Weights of a small GPT-style language model, trained from scratch on English Wikipedia.
Size: width 160, 5 heads of 32, MLP 640 tanh GELU, 3.93M parameters.
Architecture: LayerNorm before each block, learned positions, biases on query, key and value, normalized queries and keys, attention and MLP in parallel, capped logits.
Training: a variant of Adam for these matrices, 3021 steps.
Each number is 200 + 40 x the weight over its row's rms, rounded and kept within 0 to 999. Layers, rows and columns count from 0. The size before them is the row's rms in percent of the matrix's.

# layer 7 MLP down (transposed), 640x160, rms 0.128, rows 468-554, columns 80-119
110,248,143,105,167,219,236,235,207,253,253,281,160,219,252,162,199,195,217,272,259,218,222,136,159,273,200,260,182,166,194,202,170,185,164,238,162,225,218,146,236
111,197,113,260,161,137,242,163,164,286,202,172,156,187,160,232,168,159,185,209,147,273,203,166,251,245,218,209,168,219,161,193,209,237,220,225,203,213,237,196,197
105,172,160,192,228,218,162,107,236,220,262,133,189,207,209,225,224,192,184,259,233,182,273,211,224,170,163,165,158,244,233,248,125,94,192,200,213,147,226,127,201
105,270,193,217,259,112,231,209,195,187,199,120,176,236,189,179,185,281,188,139,129,143,206,175,215,184,191,211,238,173,334,231,186,192,177,167,139,210,273,144,209
092,278,235,239,153,213,191,207,195,156,181,268,203,187,137,97,196,242,186,218,176,242,218,112,171,170,186,227,219,166,222,205,159,123,225,225,211,199,182,192,185
098,235,171,174,111,188,163,175,207,186,209,189,203,226,182,159,209,140,160,277,141,213,234,186,191,194,121,191,184,126,254,194,196,235,206,251,187,266,214,208,240
114,200,187,156,195,138,290,225,147,208,266,120,205,280,180,191,146,164,202,135,202,208,165,179,219,91,233,189,227,195,208,217,230,217,290,174,150,221,275,220,184
093,169,170,217,204,158,211,185,248,199,227,163,199,257,136,203,176,150,215,255,286,176,183,222,183,233,189,202,195,203,140,217,179,214,179,216,274,184,183,160,244
089,212,198,189,238,131,227,255,236,217,208,250,208,243,247,263,172,183,191,213,166,141,265,180,192,119,189,287,183,177,162,242,148,236,153,251,235,276,262,130,187
098,266,196,199,238,190,184,166,199,200,194,215,212,236,217,161,210,263,217,123,204,222,134,214,197,180,235,213,224,70,220,196,192,199,206,258,158,167,167,128,162
086,153,145,244,252,202,212,204,119,158,171,259,210,189,175,207,206,150,146,164,208,130,237,241,216,253,310,178,154,229,177,234,151,196,231,155,157,192,297,143,270
105,226,168,236,229,216,182,211,217,258,160,223,140,236,184,205,204,265,249,220,129,203,179,222,196,196,248,178,168,223,272,93,183,184,166,235,196,229,224,202,163
104,204,214,229,203,195,193,212,264,217,125,257,256,212,166,154,221,197,224,212,217,171,199,170,182,208,199,186,147,300,262,334,186,172,255,243,140,131,123,268,217
107,195,316,176,258,219,160,148,169,246,189,202,224,293,175,174,225,178,221,117,231,203,178,220,75,207,156,172,252,194,209,170,167,194,129,188,223,172,174,214,145
094,144,217,158,258,243,256,266,177,248,186,194,214,196,201,108,208,221,201,202,238,167,108,141,183,192,169,158,192,183,129,200,195,192,100,262,270,202,192,209,283
123,244,216,185,206,176,236,158,236,158,220,175,132,223,230,148,166,291,221,153,272,248,179,212,240,267,219,246,268,167,274,172,170,277,146,222,224,184,114,212,176
113,239,152,255,231,201,215,129,196,190,203,260,190,143,89,244,141,230,239,232,260,247,231,197,250,168,207,258,148,102,160,175,146,197,177,220,171,141,254,171,213
092,200,180,244,273,215,203,183,170,202,213,159,149,249,206,210,233,297,192,165,151,260,219,149,179,244,141,190,224,191,203,171,197,198,217,223,135,240,221,171,237
089,220,226,185,253,194,102,192,195,211,210,231,219,211,146,201,196,210,152,231,199,211,204,241,237,131,128,182,146,201,196,256,253,177,200,267,227,267,100,207,156
095,274,130,256,219,223,201,271,221,245,217,225,273,196,157,198,188,254,200,216,221,168,138,174,245,235,158,214,148,149,319,179,195,253,209,208,168,149,151,244,233
093,254,182,227,249,121,187,189,185,231,178,220,205,159,195,202,199,212,194,153,165,214,135,247,244,235,131,247,246,185,227,218,203,165,221,145,170,216,245,218,204
091,241,197,227,226,125,156,184,193,203,229,200,132,152,210,185,146,153,176,275,154,157,185,112,194,191,207,220,151,202,154,117,174,168,222,110,221,215,183,121,219
095,255,187,167,195,169,265,210,192,163,183,242,269,205,174,175,195,194,210,230,129,219,199,213,242,226,260,239,203,170,220,138,159,244,223,213,275,210,172,210,151
113,196,217,189,200,169,238,252,210,234,226,221,176,177,229,213,122,230,200,191,175,185,165,181,168,193,227,218,250,192,197,264,269,241,214,177,196,166,209,259,218
110,182,150,159,249,192,189,289,213,187,148,219,214,249,267,163,234,189,201,191,172,194,244,176,238,261,206,167,160,167,101,236,141,167,185,296,98,236,213,283,209
101,200,159,257,172,267,164,209,235,239,169,239,271,207,179,132,164,216,153,281,177,222,215,212,214,175,135,140,181,175,236,200,164,172,271,254,251,150,232,196,192
106,196,135,219,224,255,241,234,175,230,172,189,163,201,139,231,154,135,192,186,252,261,212,119,194,184,205,136,176,213,244,228,195,220,193,167,239,256,143,92,143
100,244,147,202,190,206,183,194,252,173,192,239,156,137,180,195,215,167,200,231,224,198,165,224,201,222,260,141,148,209,163,211,199,264,212,189,180,176,268,221,189
113,186,161,167,198,214,149,172,256,226,240,232,163,270,226,261,157,157,96,204,268,253,236,245,230,322,115,237,262,200,162,193,156,165,205,167,201,183,210,207,188
106,271,244,163,192,210,238,218,159,186,224,212,251,251,147,164,147,235,244,212,235,222,175,204,203,271,145,219,154,159,202,200,202,189,205,109,187,197,168,227,226
113,173,185,153,215,152,201,160,194,215,268,118,203,243,184,243,175,215,161,216,177,207,215,258,218,225,121,204,313,264,237,173,153,178,232,127,194,222,231,170,170
083,205,235,173,298,202,204,247,179,154,221,216,218,237,155,188,229,154,197,221,208,210,253,221,191,134,203,148,233,255,175,222,196,185,196,149,224,234,214,209,208
103,201,115,240,192,200,152,207,236,246,202,219,190,172,159,205,245,140,93,210,222,218,134,198,94,240,291,259,181,305,140,153,226,235,201,173,195,274,153,145,299
087,193,248,184,153,243,146,280,194,189,188,295,230,155,182,205,196,173,200,220,224,259,147,192,126,131,172,207,227,217,146,217,180,226,155,249,138,211,140,178,155
091,208,221,156,157,244,164,208,209,246,212,198,216,233,190,178,216,213,220,138,207,78,152,195,199,192,200,240,157,198,234,198,157,233,190,201,203,172,151,182,187
087,224,240,301,181,254,249,131,207,237,229,199,136,242,231,267,233,209,185,229,166,198,250,187,181,197,205,219,186,234,227,151,208,219,229,172,223,217,216,142,176
091,249,271,242,222,203,175,220,201,217,169,219,168,181,225,217,220,251,204,237,140,246,220,136,213,239,185,217,235,221,165,286,191,133,134,209,174,188,221,80,240
094,186,199,184,143,217,201,225,284,260,155,232,246,196,182,245,185,194,202,237,174,201,220,130,195,226,221,207,210,207,155,235,167,150,208,258,216,215,129,180,155
095,255,178,144,154,195,151,157,154,211,191,204,169,250,197,249,97,307,175,222,197,237,185,206,216,223,257,190,181,144,171,266,266,190,193,171,214,202,192,184,277
080,226,210,214,213,241,236,204,201,285,208,169,260,143,183,220,160,225,181,221,217,209,200,144,158,156,202,235,161,176,222,190,151,191,153,200,208,165,185,219,182
071,214,66,168,159,155,236,193,221,165,154,253,194,201,208,218,234,247,291,224,197,212,220,212,187,173,154,229,145,223,249,148,160,215,208,204,204,224,231,218,241
104,179,131,174,297,252,159,112,86,249,270,163,183,192,308,166,130,197,164,237,147,263,187,208,200,193,204,172,195,266,185,171,205,157,233,189,216,237,197,224,269
084,209,143,212,217,203,194,202,209,210,159,290,153,154,250,194,199,127,196,283,231,159,193,145,217,168,178,258,152,224,247,203,243,202,238,221,150,206,205,161,204
071,209,162,141,201,196,209,252,168,172,195,180,186,244,145,224,224,172,266,248,150,179,102,193,176,143,165,232,127,245,209,194,203,175,234,180,224,140,210,147,207
107,185,184,159,230,174,235,246,203,230,149,188,181,245,165,257,167,198,292,202,77,241,256,276,184,201,238,222,173,233,136,218,173,224,204,127,206,225,198,171,249
110,205,171,132,270,198,231,240,202,181,284,199,240,256,153,136,197,234,256,203,276,222,155,231,181,187,182,155,104,195,192,157,200,258,203,182,223,213,170,167,255
081,220,365,231,187,174,243,188,224,199,198,235,192,169,195,257,198,172,211,137,196,182,243,250,217,142,205,230,174,201,203,209,229,244,193,227,197,264,302,217,210
115,172,175,238,160,198,108,193,169,168,231,207,169,259,187,216,158,194,193,182,249,139,258,160,191,173,215,129,209,190,189,213,171,218,154,190,199,210,196,204,200
094,244,218,178,163,238,155,204,251,235,215,190,189,178,225,130,167,304,204,236,215,132,177,178,145,215,271,289,100,141,220,192,170,209,201,160,169,117,221,210,221
100,274,97,212,187,263,171,250,186,177,197,141,227,222,189,150,203,209,246,287,142,234,193,228,172,130,279,212,186,177,179,241,167,199,213,263,233,233,209,154,197
108,220,297,174,154,176,201,214,224,203,191,175,108,209,204,176,158,183,165,126,173,151,234,166,196,303,222,209,204,114,241,243,207,237,186,202,209,193,227,173,169
093,170,244,198,209,198,219,250,177,233,181,211,215,174,151,229,178,264,196,157,177,160,236,223,230,229,215,166,230,190,106,152,227,122,173,189,158,209,208,184,221
107,154,118,211,155,183,201,172,196,175,237,174,168,228,206,143,208,189,205,203,229,200,169,139,173,260,90,119,181,140,253,167,243,190,270,164,247,270,139,219,163
081,180,154,226,176,203,169,222,203,167,252,233,155,154,216,170,201,280,185,187,192,239,120,240,188,171,273,155,193,244,190,154,221,208,172,195,242,139,235,158,259
084,197,209,208,206,148,169,164,240,225,240,156,219,208,176,225,299,221,217,245,191,187,148,204,222,203,202,184,136,208,201,148,203,249,154,225,181,209,192,192,208
094,241,245,156,125,235,238,188,231,321,192,219,228,178,220,173,169,190,224,239,168,244,183,151,148,209,127,202,185,165,155,140,226,144,254,182,197,219,142,158,216
112,248,74,256,124,152,172,209,268,200,226,178,212,167,215,284,210,161,125,208,200,177,167,225,202,258,155,254,183,229,199,177,258,245,206,214,216,234,237,199,221
079,212,215,262,239,211,294,191,186,155,179,233,204,191,180,163,207,228,208,178,193,263,159,214,182,139,158,176,294,163,232,233,172,180,209,240,198,175,269,170,224
098,244,188,264,163,238,203,160,178,265,135,146,209,249,155,253,250,165,282,239,170,214,209,170,168,116,197,231,261,244,224,210,199,252,271,179,203,217,182,153,239
098,273,139,301,166,234,153,238,186,195,176,107,151,194,156,260,267,118,224,210,236,213,225,158,162,189,179,214,189,168,186,181,239,183,196,152,254,205,219,137,162
099,327,223,230,222,201,221,118,155,183,201,135,168,201,110,226,187,185,305,177,222,180,197,266,198,200,160,99,254,250,194,124,198,144,254,305,150,125,253,164,174
109,170,215,184,250,234,227,206,164,185,241,133,207,200,189,223,175,225,222,201,260,165,245,255,149,127,129,149,198,186,254,195,258,189,247,175,172,138,215,229,257
098,232,243,173,219,160,240,221,219,221,223,191,224,213,234,177,174,277,227,224,97,248,197,152,236,202,249,227,209,234,203,194,137,173,162,240,158,156,234,190,165
093,215,136,161,164,237,208,221,166,235,240,165,216,216,254,249,184,263,318,265,263,201,199,138,105,236,210,178,182,141,163,207,140,212,150,182,150,223,282,203,212
096,266,248,168,206,199,176,251,211,190,209,182,262,238,179,151,135,229,187,184,251,217,199,210,201,203,259,244,220,119,209,204,167,163,276,185,204,181,151,158,170
105,202,173,172,160,220,196,184,204,198,136,170,152,198,218,205,213,236,197,194,211,191,222,176,163,197,179,224,243,211,195,224,174,110,318,188,197,215,263,158,205
097,171,172,233,192,207,155,188,292,91,197,164,211,221,183,204,185,183,200,246,180,190,126,206,170,147,256,193,178,217,237,244,248,175,191,172,124,258,255,244,255
092,224,173,268,244,264,188,209,225,178,241,161,241,255,194,274,180,260,233,202,196,282,194,242,255,207,187,192,80,146,214,194,232,152,181,145,229,111,163,188,177
080,246,235,199,300,218,235,141,194,219,283,166,207,241,179,145,214,228,235,136,152,160,110,159,223,249,215,189,194,248,193,164,223,257,197,161,196,190,207,187,184
091,218,127,191,272,159,181,170,201,190,245,220,220,235,200,215,274,257,267,216,223,224,152,203,223,180,211,192,167,151,254,217,140,246,135,161,189,245,201,232,199
105,147,114,222,187,260,193,172,238,283,202,152,218,243,209,197,222,243,207,153,135,165,214,218,231,202,208,255,184,193,230,231,210,222,140,230,180,255,190,248,211
087,135,134,190,174,181,164,151,183,178,279,214,219,182,192,230,205,214,195,269,139,228,167,216,226,238,131,236,202,95,190,199,152,129,214,143,204,113,199,241,204
105,163,116,109,141,157,232,177,244,231,231,163,172,262,220,194,164,250,176,162,232,205,274,206,274,238,114,178,174,223,220,175,255,185,219,148,183,208,200,245,89
103,164,141,163,206,164,139,179,148,173,143,193,160,224,197,187,218,132,245,225,147,220,211,183,212,247,197,149,191,265,260,211,178,255,228,187,195,227,202,278,295
103,175,229,202,202,217,195,149,220,193,264,187,195,186,201,116,209,240,206,298,146,189,204,183,250,215,201,173,177,209,213,303,211,194,250,189,151,202,286,204,192
092,227,286,225,156,264,213,152,160,299,112,204,193,169,215,137,251,199,189,204,140,226,174,135,175,271,176,191,267,166,185,214,240,169,244,154,187,168,158,204,214
099,222,132,222,286,199,200,227,241,221,149,200,174,258,165,275,149,234,206,173,236,168,222,173,217,166,133,194,163,176,166,193,223,249,205,278,200,248,165,263,268
095,200,316,187,222,161,299,207,197,205,184,315,226,170,263,227,175,195,269,189,217,204,189,223,185,188,307,199,166,175,104,262,222,213,115,179,197,226,199,179,176
090,232,185,244,213,147,188,152,253,230,256,164,197,220,273,280,171,165,145,95,210,234,182,254,215,209,182,207,172,111,238,245,208,237,134,208,233,198,199,186,171
112,269,189,192,112,173,177,163,175,183,199,167,202,206,165,141,158,230,149,188,230,214,205,166,197,246,213,144,185,129,233,153,140,162,199,171,192,223,164,235,215
105,148,293,200,167,275,219,239,200,250,168,155,159,136,235,210,303,196,186,205,284,241,186,198,170,226,198,105,198,236,188,190,140,274,155,246,155,183,185,191,284
100,297,216,161,218,180,206,235,198,193,134,154,143,280,186,238,194,217,199,206,188,146,259,240,210,203,183,178,194,205,142,188,148,210,196,184,167,193,189,205,222
109,196,171,282,198,224,165,228,186,245,194,233,144,149,205,171,162,242,211,244,319,190,208,174,227,204,202,126,173,185,148,171,178,124,149,168,264,202,164,254,164
108,151,212,208,290,130,241,211,240,210,196,170,171,192,212,169,239,198,153,247,175,181,86,191,233,170,263,264,185,209,202,230,188,163,222,206,148,187,201,236,165
092,282,183,204,166,232,172,124,222,166,213,193,240,151,198,161,189,227,198,290,200,216,189,217,185,239,151,200,106,226,257,244,211,192,207,295,184,262,226,270,255
130,206,115,221,237,220,293,184,265,200,269,226,204,141,206,220,268,171,210,214,213,188,127,190,218,270,224,222,184,217,188,132,218,139,196,207,216,167,206,226,213
091,174,196,201,197,155,169,168,101,208,209,177,275,213,204,173,247,193,186,160,200,219,185,101,152,160,245,215,232,170,250,166,110,204,279,165,146,181,274,221,203
# layer 7 MLP up, 640x160, rms 0.126, rows 469-554, columns 80-119
106,182,153,172,187,168,228,116,187,266,198,248,204,228,197,142,235,162,171,173,170,166,223,233,146,257,251,216,202,154,191,138,274,135,190,130,226,200,231,181,123
105,101,183,195,217,217,89,249,166,207,203,195,146,162,178,247,166,212,173,119,213,166,244,225,117,174,256,218,268,195,253,124,232,177,176,252,177,225,210,139,204
105,228,159,174,229,167,227,195,189,213,211,237,212,218,264,256,253,156,173,152,169,223,279,175,217,216,237,191,286,152,221,206,163,196,182,195,196,163,257,208,194
098,182,170,176,128,148,243,167,211,256,230,215,222,276,227,220,193,175,180,180,160,188,215,220,159,193,192,131,153,180,168,131,276,141,170,161,208,253,165,133,239
104,192,193,162,123,184,196,193,242,183,249,180,213,172,186,223,148,170,187,189,204,184,264,238,225,199,180,216,207,220,201,173,154,195,199,213,276,178,272,230,243
100,149,151,171,237,212,160,137,140,240,187,222,239,201,183,208,219,141,175,237,135,213,193,246,163,212,194,151,213,105,234,213,205,194,146,180,136,202,195,125,177
096,181,152,210,169,181,221,142,108,188,254,199,225,215,244,236,229,206,198,220,164,151,200,223,140,233,176,215,177,217,205,180,222,145,243,112,212,184,200,261,192
097,193,172,185,182,153,289,256,248,142,312,217,230,190,259,229,232,179,167,171,235,184,290,201,207,184,157,158,186,225,218,159,144,184,224,178,169,169,179,247,204
101,117,173,219,241,189,216,158,196,225,216,205,223,186,192,239,208,209,222,199,184,206,140,204,260,172,231,148,257,180,152,138,128,139,209,214,249,111,258,190,205
085,128,186,123,208,270,177,180,246,199,222,136,175,166,219,142,197,175,152,153,167,195,247,226,264,201,186,169,264,198,173,107,254,201,208,161,198,249,199,233,209
107,229,181,262,215,131,208,199,186,153,203,227,136,256,251,196,210,204,195,205,151,120,181,215,197,226,219,206,175,149,293,153,199,202,191,165,145,277,195,209,185
106,190,181,207,228,181,239,188,154,200,184,205,200,211,219,253,241,203,160,183,137,262,250,205,218,226,196,164,271,92,224,202,190,177,287,216,249,195,229,229,162
112,197,180,214,143,110,282,215,164,272,276,183,192,226,220,197,195,158,160,222,204,172,191,233,187,267,214,121,256,174,164,167,165,168,222,185,198,205,282,260,212
091,185,190,234,228,143,211,247,272,218,214,237,192,263,232,179,226,203,196,195,221,126,237,273,149,268,176,233,240,182,244,144,122,284,280,111,119,215,229,192,161
119,231,188,203,205,163,234,182,211,211,207,153,173,199,195,239,185,169,182,169,145,162,218,224,145,169,187,138,219,244,258,111,241,142,180,135,221,206,207,192,196
116,174,156,159,208,214,221,177,185,185,188,143,216,226,181,206,231,145,174,136,203,234,301,193,191,162,210,232,152,195,274,234,233,186,181,166,227,269,222,187,132
094,181,164,251,181,212,229,150,209,208,206,87,123,204,221,219,242,180,232,242,211,207,159,204,213,194,200,127,255,241,170,207,105,193,221,174,259,221,171,254,235
095,205,166,190,155,229,232,116,249,194,219,160,219,193,202,232,209,164,145,144,236,166,214,213,184,211,140,176,234,206,146,155,236,110,180,216,232,207,171,240,148
098,237,162,195,161,298,242,227,168,169,185,218,197,180,261,219,243,158,238,168,205,164,150,216,144,203,196,148,225,215,177,229,224,146,268,151,205,222,259,191,221
093,166,149,120,198,266,164,171,188,142,221,170,194,184,223,199,176,175,178,103,149,274,238,225,167,127,192,194,213,191,185,185,271,183,203,202,214,230,189,311,161
095,165,162,259,241,338,167,203,163,218,165,164,178,210,235,249,288,165,138,117,204,186,272,196,164,158,166,264,275,162,204,192,204,242,272,190,253,220,207,248,169
092,204,182,180,159,222,145,217,98,206,242,230,233,228,192,233,211,208,166,210,166,231,166,199,133,190,189,199,241,252,256,245,186,146,171,254,215,131,249,143,158
107,148,165,136,173,126,223,162,175,170,214,180,158,246,185,234,150,220,179,112,214,250,192,213,172,201,171,117,245,196,158,199,195,162,153,231,219,216,225,175,195
103,185,153,227,180,147,187,166,231,217,192,188,173,264,181,241,235,160,191,150,132,128,178,258,206,214,174,219,194,204,225,187,166,159,192,253,203,194,233,246,203
099,195,192,178,234,147,213,181,173,151,248,146,248,200,198,236,253,217,155,145,230,217,193,221,190,202,121,160,270,242,191,134,172,160,223,181,269,217,160,196,88
102,190,172,237,273,183,152,251,219,212,178,107,169,243,169,197,253,204,181,199,222,140,251,186,152,236,231,215,146,157,199,255,220,133,134,159,184,179,208,201,175
099,199,142,145,214,194,204,204,166,188,201,187,166,208,222,231,203,144,205,163,175,190,220,148,208,190,231,243,252,173,226,185,186,203,212,194,240,246,203,279,170
100,252,176,159,189,238,230,198,270,188,259,127,235,155,191,210,177,188,184,221,126,199,194,208,206,241,136,143,234,162,201,156,175,165,189,160,273,207,228,211,195
110,223,170,169,219,130,238,116,198,223,263,210,204,223,214,230,220,190,212,242,76,212,188,235,195,198,226,204,202,132,226,146,224,214,180,101,151,176,222,204,165
109,212,121,292,165,184,186,151,164,129,186,181,306,190,258,241,126,154,193,208,238,178,190,195,183,206,162,188,229,284,209,156,150,182,248,188,163,218,229,211,201
093,144,153,213,180,254,203,135,171,240,203,136,167,277,216,245,192,153,191,202,197,250,239,198,197,156,189,203,207,158,203,248,158,228,240,101,181,263,167,222,216
101,234,183,189,120,215,263,227,145,233,178,173,197,174,271,253,236,142,160,214,227,178,202,239,216,204,146,140,233,99,246,209,177,191,235,168,259,195,214,198,164
092,164,173,190,239,250,215,149,195,215,166,157,161,225,222,252,242,163,208,193,211,173,230,189,227,197,189,203,216,229,252,161,221,215,183,113,157,269,241,144,201
097,174,180,249,200,166,164,164,231,202,218,164,199,213,298,163,160,214,188,151,214,174,205,259,205,173,169,180,239,224,183,191,182,193,167,195,169,198,243,280,197
084,184,185,272,230,130,204,187,232,240,284,213,261,241,227,213,268,149,201,165,236,226,228,212,262,188,217,250,236,201,186,181,197,189,276,218,208,136,244,239,170
098,187,190,235,232,234,213,246,217,231,282,199,165,191,257,218,183,202,203,205,202,164,125,258,197,190,194,121,205,243,198,181,246,151,235,183,190,201,273,143,166
098,179,174,173,231,258,242,119,258,262,187,156,185,216,208,226,208,156,159,155,197,227,238,244,200,188,189,189,165,166,202,212,152,191,243,217,222,191,300,201,160
096,78,169,227,184,280,184,199,221,191,202,168,176,201,218,135,222,168,193,185,246,216,219,188,215,214,216,173,218,159,213,204,210,253,287,220,131,204,172,197,162
085,238,222,218,190,241,179,209,236,118,271,161,173,205,206,182,180,213,199,194,160,122,234,221,210,142,167,206,261,179,276,185,162,218,223,210,181,147,280,188,174
074,223,209,96,174,192,229,174,215,241,211,189,123,214,208,223,257,127,189,188,166,175,154,229,151,220,95,147,209,181,199,198,205,163,204,213,253,155,188,204,216
100,162,179,208,234,147,138,238,233,155,215,199,282,214,201,216,312,185,164,140,182,191,275,246,199,215,176,254,229,232,211,200,148,247,214,218,171,180,263,260,85
086,126,194,211,240,210,183,216,195,148,241,205,217,210,242,187,153,202,157,67,214,195,202,211,231,182,100,196,270,215,225,169,202,168,198,218,236,232,220,169,71
083,164,123,199,167,199,141,232,152,172,206,253,251,219,213,197,191,154,208,246,156,182,142,217,140,208,218,204,177,255,155,138,160,221,220,196,228,217,200,220,105
105,197,193,200,156,176,233,193,224,265,205,202,302,170,201,169,192,181,186,62,200,193,212,183,248,189,117,231,189,138,189,234,189,209,228,232,256,174,242,180,175
106,260,138,212,157,195,211,163,240,179,228,143,170,240,197,222,195,85,196,232,115,171,267,157,246,179,206,202,173,119,178,198,198,183,201,131,194,210,198,217,232
091,183,189,191,209,181,245,234,228,201,251,223,216,192,215,221,221,172,165,196,201,207,189,214,182,195,192,133,262,163,215,169,144,146,236,175,203,181,225,204,168
111,97,163,229,240,193,168,125,126,222,196,178,162,205,223,182,293,212,207,180,193,231,226,196,186,210,98,164,181,195,174,207,219,207,193,177,249,257,176,163,179
092,230,184,213,134,187,230,143,190,153,171,195,201,237,292,189,114,192,225,208,174,115,185,224,207,164,219,155,320,214,226,162,138,168,182,182,185,189,237,204,248
097,166,145,213,193,174,218,185,86,223,203,196,199,326,154,218,201,145,189,227,215,151,241,246,153,204,222,229,179,174,312,181,223,196,173,111,170,232,225,278,216
109,190,196,259,130,226,187,175,197,207,233,220,238,157,205,191,147,195,186,164,126,242,155,291,134,189,184,155,269,209,249,199,202,138,222,192,215,149,257,192,220
099,213,176,120,253,243,227,180,256,189,296,187,251,125,174,170,152,206,191,221,180,255,223,173,198,215,180,185,174,190,202,203,203,247,212,175,241,123,232,171,76
106,190,164,179,229,124,249,287,218,178,233,238,194,181,110,261,185,173,115,185,206,193,157,180,218,168,180,186,244,211,186,206,225,178,290,159,188,157,230,200,159
087,196,190,184,205,168,219,181,159,244,168,143,234,306,166,213,248,160,207,175,206,195,246,181,226,194,170,214,228,155,254,223,171,222,239,188,126,224,165,199,200
090,171,218,198,210,236,254,177,219,194,170,137,113,110,214,172,122,182,214,198,139,268,206,229,220,154,170,162,210,218,224,192,175,156,214,221,268,207,231,194,226
100,150,187,202,212,184,129,218,211,166,271,273,234,253,157,257,264,178,173,172,166,178,166,178,185,167,174,231,264,201,208,140,140,120,200,150,221,197,140,172,167
103,217,155,205,184,223,220,220,114,221,177,238,280,175,206,289,210,91,181,192,229,150,266,232,122,199,193,231,202,212,208,177,293,216,231,187,240,153,227,194,154
079,178,198,202,126,246,235,190,213,131,205,182,193,180,250,188,153,195,211,220,164,216,141,214,255,182,227,228,166,241,164,162,289,158,234,231,188,164,234,123,174
104,222,197,177,245,154,198,214,176,214,197,246,219,236,297,174,244,198,215,157,204,126,194,253,184,196,135,243,164,168,212,193,168,205,229,178,165,126,289,223,171
100,116,173,179,258,156,242,219,138,192,198,297,269,165,279,163,172,176,169,175,160,229,159,255,223,219,213,182,285,176,163,136,187,229,244,170,192,239,302,195,197
097,141,176,162,182,165,215,194,144,226,242,262,259,193,225,155,159,205,206,206,203,230,233,231,178,204,223,162,158,199,247,166,190,197,188,165,122,162,293,269,147
113,210,151,222,230,226,253,171,230,293,212,212,245,236,213,256,226,179,224,238,205,168,205,238,180,267,168,202,181,159,168,140,210,224,193,84,154,266,207,160,205
098,114,190,113,223,160,195,216,175,161,158,235,148,242,227,252,244,224,187,158,162,190,169,269,258,279,201,209,239,208,198,207,211,215,177,188,257,172,221,200,184
093,219,156,159,152,221,228,210,182,235,212,118,186,199,191,258,196,156,205,230,180,142,154,236,238,234,235,131,193,214,220,220,186,241,253,219,159,150,216,194,216
093,135,181,180,199,224,149,219,239,257,183,147,228,228,254,127,176,228,223,182,238,232,234,204,81,191,247,196,169,244,218,169,192,142,160,187,203,142,213,195,182
101,196,172,258,163,172,166,200,180,79,215,219,276,177,261,199,176,187,203,192,181,191,231,183,222,109,200,261,315,313,211,139,148,205,257,196,121,197,234,271,192
099,177,158,98,182,173,159,215,182,189,187,225,175,277,186,206,202,189,206,199,169,219,235,213,225,183,212,179,193,253,259,164,183,199,190,162,193,153,205,206,156
096,189,160,186,184,213,252,129,196,234,175,172,214,185,244,210,187,163,168,207,136,262,150,184,231,225,230,88,205,210,176,191,198,146,209,130,161,233,278,184,228
089,168,198,99,225,291,140,226,213,189,234,161,197,146,147,214,205,206,201,188,223,231,186,202,173,159,119,231,248,270,233,115,176,171,265,204,236,192,214,204,186
098,149,167,228,215,187,211,220,184,171,289,179,233,132,225,209,220,187,197,138,173,183,295,207,228,209,218,156,203,172,195,200,267,162,222,190,235,131,272,171,192
101,209,161,139,244,219,247,154,212,269,260,152,182,224,213,223,229,193,191,170,218,115,173,236,258,226,191,237,169,163,169,191,271,123,144,190,220,236,226,195,210
088,119,205,259,166,169,223,136,185,184,206,232,185,152,198,189,164,179,200,236,185,213,168,184,226,230,256,204,250,219,188,151,171,182,206,189,181,192,266,169,202
094,112,157,233,228,240,159,238,208,148,219,196,213,156,194,219,165,166,196,195,153,162,208,224,203,103,199,147,241,253,270,156,141,141,229,195,244,218,174,199,188
108,166,177,249,201,235,147,202,223,204,179,172,220,209,248,216,216,199,193,117,100,210,140,216,231,225,156,151,232,171,187,198,210,186,238,161,158,148,194,175,179
106,143,168,160,229,235,185,234,182,195,224,278,158,178,227,160,239,183,194,186,172,149,276,308,209,208,225,196,211,235,161,161,176,191,172,179,240,156,241,210,187
094,139,150,171,252,202,163,263,165,226,184,161,244,294,219,277,177,154,201,188,146,166,235,216,213,177,177,185,157,234,209,247,278,178,253,215,220,255,172,223,195
099,194,198,160,247,270,259,159,184,131,287,166,210,109,253,201,193,199,188,181,185,164,210,193,185,228,176,185,172,216,179,172,227,195,180,221,227,210,230,198,218
099,233,179,184,183,205,273,157,241,226,223,253,260,175,268,160,184,137,161,173,170,203,184,259,239,183,163,145,168,154,211,192,171,154,256,47,225,208,212,164,159
090,154,162,238,168,303,151,176,142,144,164,182,181,204,209,207,200,116,204,158,226,148,298,160,195,196,168,214,197,171,225,222,217,204,274,224,206,177,182,234,184
110,205,175,137,229,263,168,185,183,162,210,207,196,210,207,223,204,174,176,175,133,148,208,245,229,199,142,219,252,233,204,206,163,137,191,148,247,93,210,213,194
103,196,153,198,235,230,179,206,173,200,256,243,233,214,219,171,152,215,207,180,231,99,167,203,129,183,205,189,212,300,172,124,223,175,206,220,99,150,177,228,188
103,194,165,193,176,184,187,203,189,124,181,151,164,162,214,237,231,140,201,227,176,143,219,176,219,234,205,102,239,247,233,141,182,201,225,224,207,177,213,241,160
107,204,161,195,178,243,211,259,229,220,235,256,211,261,188,163,236,171,216,148,129,203,192,285,219,236,217,186,291,180,202,149,201,129,180,203,208,173,252,227,211
111,185,190,208,180,194,137,180,247,190,226,164,289,156,220,176,182,195,171,254,201,169,289,177,148,184,116,246,251,181,243,177,171,181,212,216,183,214,170,186,160
095,149,192,231,190,248,240,171,232,198,144,181,185,247,200,272,274,165,223,224,172,203,172,216,246,159,197,185,245,215,176,109,211,211,220,159,112,245,192,206,177
115,209,179,206,203,223,187,203,228,207,267,242,209,193,260,203,200,182,171,178,169,151,221,213,250,240,120,188,194,234,228,176,120,198,179,177,182,184,196,224,184
095,224,205,193,208,240,247,210,189,155,190,149,202,305,233,166,244,227,207,124,190,170,174,234,224,140,208,131,180,193,299,228,162,156,253,204,142,231,171,150,175